config = dict(
    n_layer=16,
    norm_eps=1e-06,
    rope_fraction=1.0,
    qk_norm=False,
    bias='all',
    tie_embeddings=True,
    init_std_qkv=0.0156,
    lr_head=0.00363,
    grad_clip=1.0,
    schedule='wsd',
    seq_len=1024,
    doc_mask=True,
)
Each number is 128 + 24 x the weight over the matrix's rms, rounded and kept within 0 to 255. Layers, rows and columns count from 0. Numbers have three digits each.

# layer 10 MLP up, 1728x576, rms 0.0256, rows 67-89, columns 0-143
196141088120106077125133165113148054096136101137141139119105186160141125145141155112163112059156138115128135113128152161132162112105153159131101081176118175177125163092101093150131144141119156100140120057108110105155139144105190108154158142108137142169138097129151130093144134119101102147141136126137159144098099147187116158092127132121149131117163174064136145138131127167137133157124129115097155137092130089159133163117119154169124
100133107114129121156124108107142085103113098134115123140157142120126142110155121103160160148126142118137115112137141179137143142151150133148105147135125107105120124092112155092164149135158128142169085180134087139116126130123124129149090187110091116110079132172142103101116140151184149125172186144146095124119162140103106136130123174107085137120106111111096092095135095156142101146130154111135095152088133180088104136140135159126115
114135133079132117134072167185147155087133183176151068168126137120128124136085111126119134084125076183195147137136144141090146128170131085126155197184167176169139136061122084133124110109110134095183184095097153141137094060255088106108155141036107063044181117116104136141151151129155117162192157180089156149097081141172150171118154132210147169123189118143126141142207129143096094140044089133116139129185136103158166173106170193142160
118131125070151147121137145105118118152132093123138093101138119100116143132135084150085107111149137131158101141124112129150131083111110126110094113143129141118148123126127134109121132148146134104119117140127084110102097139128123135142140133146137120093148128118140127155185135112106165120117148096152108159126140128129142119121134084160118145134126110133132139146123119090139105128134070140103112119168174097135124121087137137108149
149102209092132122121089160168129123089110131143152073116120116122164129103100143131116105129111165105157122198148110132111131137138137136124147134080142169132108106100170108120097118087128146128062147122118141100127102128144151060105117105144154127086181127144123136164076137124106120105129112152113160094088123103095140107115161116127126167135150126156114140125137119114125142117068126106151150126125112146097086197108179124138161
131134116091121128156127115124103112120125159141170147138146128087096160180147151135132117167119105106136141147124136132122149120113155136137111126152137099145170203134122163131135164155131157144126129131144132145149146131157130115161150139160147114109155095176132112129116132136125152140097122103136154123133118155105118110128139155125164119117164101135101082116133152138147133116144157123152134142138150129132126121079110164180116
160111103144168131096102156166105131094152090132118124124122090144117127115131160102104106084119140152137117105056114143142119126129123122108120141167107173199144097135138123124100146094152177156173097131118154130131133068125125096123127166093070108138090094124106132129123117149092137173152165135105127162143093103147132120127102144138142181096184115147096153115169107166100105116154121140141088169122144146164145115117149116117075
145168125128121152117113155117127120147154164136163097129128125154117143105121132149135170104126157122090099148150113143149129128161167130141095166118177118110102106100106125087139097108145128101105144081136099097130145199123165152130117138144103115142093079150124148168121089107150170164110181154168148153120143143137136104118148078118128154122178155141145113134133109153127120188106109102120132146093097135101101154145142116100115
122155151082133151117149162123140152164159131125136115100152097163145135156115074172127083106117137139140099085141095083125140095146106143111104158118160132129144125113141121137140112122131128102139124138120136088099111116152120124096115125099144115111157116154157156146125109099072118131170127103105145149106086128157124128127127111099112139149131127155152150109147151129080205128093095152113118115123162105132109153123128131120110
104148126157153126077115138148139123144151169120109104102128108096156139155139113108130148110129169120141115091113169127120155106123143128132141120138168121116149122142143148084143092118124130120133149162132141114144102107120153161136091117151148136156102141182100130123163137142170094134117157084136113152121133113085148114144122126129126117127113156118098125169152105145135106116097106144138132143108139137130152099141143078129099
148103128117111107098155153174112139126148144180148123162122129124153133132152136142080112131146107112139144138120105098136082107111139125068126121139166122135147115142143138076116135153143130118110111135117157118156158141131135113115087133116108140154123146139149122109139150131117176116160157160128142155148103104117102173118119128100132123140196131113136125103109127134137160129160129112118123152126122117114119136121186144125071
110134162099152092104132114112140124126166119109074144114159103122189103133131137112123146142130071107162142132129172124038160153140117127129151133140188113149109089118169128119119146143125138091064143150083068148139130168105144132147128074094115097138095152112135157105149096127166153148151135125158123129135105112125112112093116122112124135156125090134126100150118104163123091071114121109148125091139112111125145155093138139121137
150130139103146115143115136169167127123149092135177094085088089143130143105129114112102106120142130119125120123079123118104128134122161071095148155116139127130169115066152105121091174113131129109101125134106072099128137123145122160109129128138153107120131125156149111178160118104159127131123130148130133096162175128077154120116142140129122127131155121094070161128148073130149105100100133147117124121149135125120167106106088178129172
152131121180140140118126162167123070152135173142098130095137116135176133152124135147073116143166133138109137115138118109092093156095108129123098115187190132166140120101152093139165124110144131089146117144164130112153158081111125172125129101124104103170169129118119136133135124149138109136146100167136149144181108117121138134152138150146143134125145054163076139120114125086127116116100134114137100146099111138121097167154130138113099
118113121174136123163146129142143117102128115161142148148113129125110115125116137133159083126110128110134169084146160138159135123176126102096120172111142123149133131127140101123132110147141112150181127099134119165144122132108143131152107185148078124122142116162088117112091120110155114143157120138082096108092112105135129121112143207162185158157146149104098095130115140149124146153114109133113157109101127104111121115136127108116130
154152139161074115162109113121123138055115113141117116131155115109163118143144117159119116124158115122118095158097155142147074133192095119134111134181123107110167110107132102141108122141120105118114128132120122110145107153158114115120090138133123110157154103119128111093159104133168155117141168103108104155127089103119142121096140092135092129109115116112133107159112106106120146140119099140111093107113139117083146129098102154142146
135094125139082116097105140118154110174097121124135101103105099162128147167136140157104092142148154159136133147173104184186138159157096128129103150116127178107142155110113100116133116128155146124107097209199115150113134171129129119121170113134104129115137098165160131132105134136133159159171137125128121163135145147155126097134133128157130168096106177130156140134162135171122143133130125139129142110146180128108117156127147111124127
129143138086136152138131144123124134124111116126086116141122117135121118155153139166088144159170129119128124113131111138126119097132160079148086173122131126158135132137132116133147119095141127121116151143172146123125141106140165117112128101111135065132117083141127109176136130139141115133148109122156101138129169147134128119179137130120114178136204151142087076143151125162124126123114112122167059121127176147124101127144153159123162
116120145090117119106157144107141120080126105113151145099143120179120126136093119118146115111137145113123114105166145152152112134115139153168142099108103108146180116130120108133111131174130157100124145096138111140079097077119149111137115176118087136119127114144103126162127130152108115155115140099106113120080107112150131159132116175109130096132115161079107109097132141180075156153133107101132159142124168133151088133059167127148126
158136125145130144160070136109135119148157098157094102141066160139158114141113121125153149096123094120136115110106142148121144083104128093136109143199135122138155160129115161126142128109136105155149146107184084149136160123137131111128137178138124153056124102156146113131107087088074123140137165192163134160112116154154144157121152123120110218099105151075135126107138113155132092109157159129172156110158159134150133124146143109167105
097142092116140112139142129145134134150083110101138125082128113119160117160164146150128135103133104130090108122139111107148083133145111078135099139155116110118129143115123123121150122077132132159155134095156091119174098141116146145138114131129094117131122153120105139108114111111137134130129134107141138146140117126113147097095130076149117115135135118125122120165135136103115119139131116133137186127119138111117117133100155130108142
119180112122133107101168100141144168117170131146139142152127131099175151181164170123107119104133120150125097157187126103119107133133117116116095129173104134176156166155140148138111103137147144113150134157205092131122153101112098115127103128114148116091107131158109116139126083194122090113135148115146153149118130117118118109177139123145133141135127099128126138127109102080131123106116120134116096152146152149136153123128163154154140
099146129172169143133127139128162140129168113168130078112126176176111137137129119121116128139120134123146119128144138108131166089145153114140118105120111133097129130114152069130150102117138120095141119111124130127152125109117092142105120114126122097134116119149133146132088148112106167125146156119111156126146132136093135074143111118152167137133142110169078119122115154099134154139145119118116139152163162161142085134098132082093154
# layer 10 MLP down (transposed), 1728x576, rms 0.0229, rows 67-88, columns 0-143
093122126150111116147114118123130106141157154131150129085144159186109146148134101054161094081165158142139175146111142134113157106133079127136153126155160082094153130128093096125137109132108119123124143155126115142141115114102110114141136130120165111196164107157133141109153090134090161205139120107132104146111122168179130164131096161129115057130146138151124120112088154118166160117140170090131158145164122129167093104150156142107126
173072102148133120125161111139147139114141139147110089120142137174129150151111163107131137121151177143138171122151102130102146154150110151116103143104128121130160154152161108125091125115128098121105139125151124109137049128115128160144166123143164108115145097129110106106124140133124140106112118160153153164148115126126115137096112146121120113125116127139117089148150118154108159097130124120140113139125099116137155070143111113147145
118116133127131133142125132127127119115125134134126120131133125133145130126114118129131124130131117137148136126129128130124130126132133122120138139137143148121128130116088121189127134100079122120135131122123125196126111118124119129121131123120129116125150125092117144133139136127127120144135129135126133123122124128130131131120141141131141125126132128128131132135136182126096111124114132120128133129132114121130137113126127132127130
127110129136108166127121149144139124130125088154118137130101108101126127114103110093160128090101149117102119126104148146142165095091130113117124095119103105116129149133091140113115110110081119133089112106141141169147122133131131118183139110115124150163151137107132129111134093127144099141144126174124081147130074137132109082137109158117153120122155152124127111112109115117157099152102141108140142159100118150121159113181131127109108
129132134122130161159112140129102097097132152123103111130113139116159147162162152107115108150122132130132163122129127121092118148101162111124124141139153104177139149110176141101140126132142141140115118135166140165102145117144158135142123136114143107103126139109113140151133150150130122104119189145145125129107136136133176138135143107138168128113152119131143126138149149148095129111129145128102155151114122105136135152121156132117117
106117152158115110128123158125163143129151138142123100118149106169173123138166138152104133117078166126134141102112142150096151156121125132108140160107111125135098136117144113132158117133105120100134100121120120151142132099092138133165114135120115140157133106104140097147124135137090154099169153129162144085128140157132109110106116091138157142136088157107123150150079106158106124141182146109137135154126149132134134080140115107128152
133173105160165115133135109130162153131118121088123120125112110146115153123122205092174129147128159155146118117139106124145100119132151143143128082088092139159131128137140097087108073148118099153127120132168114190155163132113136190112127114125113120130158128138167103106113118113123151169180128159132120140110107140124181159160148059129113137000102130109137164101144128123097148119175158128073087111138115124154123096087099122141139
092167121129113115160111129136124116143130104093113102130159162119150088118137115132177142123160117093085126083134179122100174120124161108152147111111125162133107135109101141113122123130123127095136141072180140114123108107140121135100112126087110132114149137170111075164132152159107084142096104112117182185136094150137138158149148137128099115150146131124107097088130132113156052097168163135141117157110097146159123163158135133132163
070060138153151099133133165132173106110139079131135151149119092128105088107111158083138111144146102081112101105117121101162163107142122109164104120151170120188141146169097084131109098135139119159135097129184118065129088149157169142166136152112135147124158134160150136136137155121127128095104147095155100166140101132146130141131150153130119121151114114107129138113096115121158115135114135141105169142112162129107155163145131167070149
149107164120126099123142106108100131155140108152105176113104089112127138091142098115144100091141103136144131125115110124119139138123149097121147096086107108125133105150135110146150174132119118120101133156121143158139096110157085160168122129091139133143112145124141089147171136124141140125160139112138108139126166098145125172117088118117144122106157109116103131093164112110097160152130156137153141129171126095140140151099161155122107
099065152121112165153111121124125138132145135109129113133143110149138132130121123080146138116150153151103091124124154143136117129151107121118142134149132181104130111128119123171137189095069147111102109153093128170115098086125095098165121117162130116134101102144138108173125108110106126086123149126132134120134160160152128142117154142126121095136089133102155181126111097133152148115116088144119120142119127123122147127124121107098114
170068166145123112148136112140150125141120132105178132145114163121086108179148136165186146114148138109119096143121159114138146095066126087128121128124100141109113072124101116137085112134124134117139104131115129131100131129165161075109137101092090112121118131146137088140111110123143120115093097124123123123142084112131149150134115135104133145131112144177148099091152106109150129152141091115122141136159144130097098175132106103131152
139103155136137134153121145083102129149125108123103133123161156202120110148139097086141153112124103097140135137143064138121128143129121132155103105163107094105135122138114113129139118129125137118106161114106087158163135150136144126082125122126094111072104102128155179154136137095119137124122110095152125134148162131092142149144164089124139157147140146149123113165111111080169095159077147118097104082117129146150135122144093095171106
124102140078133113142121123096138155116135186077145160137062148151093093127093127124155150123126131110127111144124145133113125132156124142135109092135084133099128102165131127099092088159150137137142113067140145107124111126138117128094134095161101118104129098125081167164117121129141094111121086129170137132096124160123084118141146162144151106136152120116149092102135151137106119163129152103130129128103116126120153108147118071106172
088106144123117143097109113154141147145155141123148115122141147160137148133118100145121135122131119125152132154115115129124131151106118195122124131131113142144140090150093144141128151096120144108093134146138132140138122167148148136084130063149153092106121133096170131145147154151146146118084127130154184110167116136090111168129107094097123130155144137136145129114147078163115140109094141119103138089149116148105135136092115101157157
100107119129140108136123124113104117148133125126106131107110140165114118110123134112146146138142127164115108101115129108137130138094131128093093135108100086161117148135098133076135134129141138118152109116122101121100115102114138135126121158153128097154101148125127111180093142142155132144139123150135151117113147121135104119125102115132135128110128128156115162106165165170129109117096122089141138141149142156146153114094111106134094
094078131144144115131113131153172152123136144159138143155128108174169146156095123120084149108095160103110193142164151131137137134104144137102083103084088140135174116096143057143121123148141113116153090131119099135145118140144092121174165105117111116096134184161137136124161143154124096133110136169094084161159137107140150117153103127133122103137097155130077152136070141096101109176152101121080124129116099168158135099159135106121152
104104112140124119088131140047091140165127118133102137114129153130118097096141120083144114106113112120094129135081090141133116106160048113141159127144106087093120119126096141109102110114126151146115105123141125102136123123116133135127096137131135085133131105151140156154135129114146136107115133152141073136138127113132164143100154160099144125126084118111165138075104139141188163106089122116151141139082157094105111121121172088124089
141155135149117138117104148071132135119121129118123128110138135177092155124107104112132142144127171154149061146091154152162162119115121137106123156117120110100143164155141079104073138120129091151117153158119100143121107133149131165105153118136127151145130084145166131059145109135115114157090182177118125109130157123158121128137065186124118119091128145145122094150120146127157141119116148108095149116122109149102162131139102140151154
135145131134141141133136128097153131161085144093133118162111124079112152134139117095095147137160154146133116093134140098133137117093127172119133111096121140124091145130133077135158122102173132159127190118132119201121119105132103143162127145148164129105104116122119130102091116127115121092181141108160129115157150148119154119144118143140125152132111077187106095135110135160137108097137131125119110157128156145134115118143119101129148
099100123134127114117131130106070130122147122126131138107168091131105118121136155126104133126115140107111130124135160109157133108127110166123128117145158154091128101162121120147105150160097139129127088109150133116156113122117122141108142148142112083125090084157151157106134138121111130125085083106095100092155142113124143105155137137121141089128087144136117137113105152117125157123092148110119148181132123137137119116102120131117083
114096131118102148128104155174130140116114170114140114111143108133153103140149103064148124105160095127117127114114160134132197114197170123076162098090160097127129164138104125116108071128131134101150104130120138137165142084142090092099131140125160144183193161114119094162120166092122132121123121125113114139116128183041115155117112125155139092127088101130098144166125098159146147124143153128180153202127141125111143145080097138117110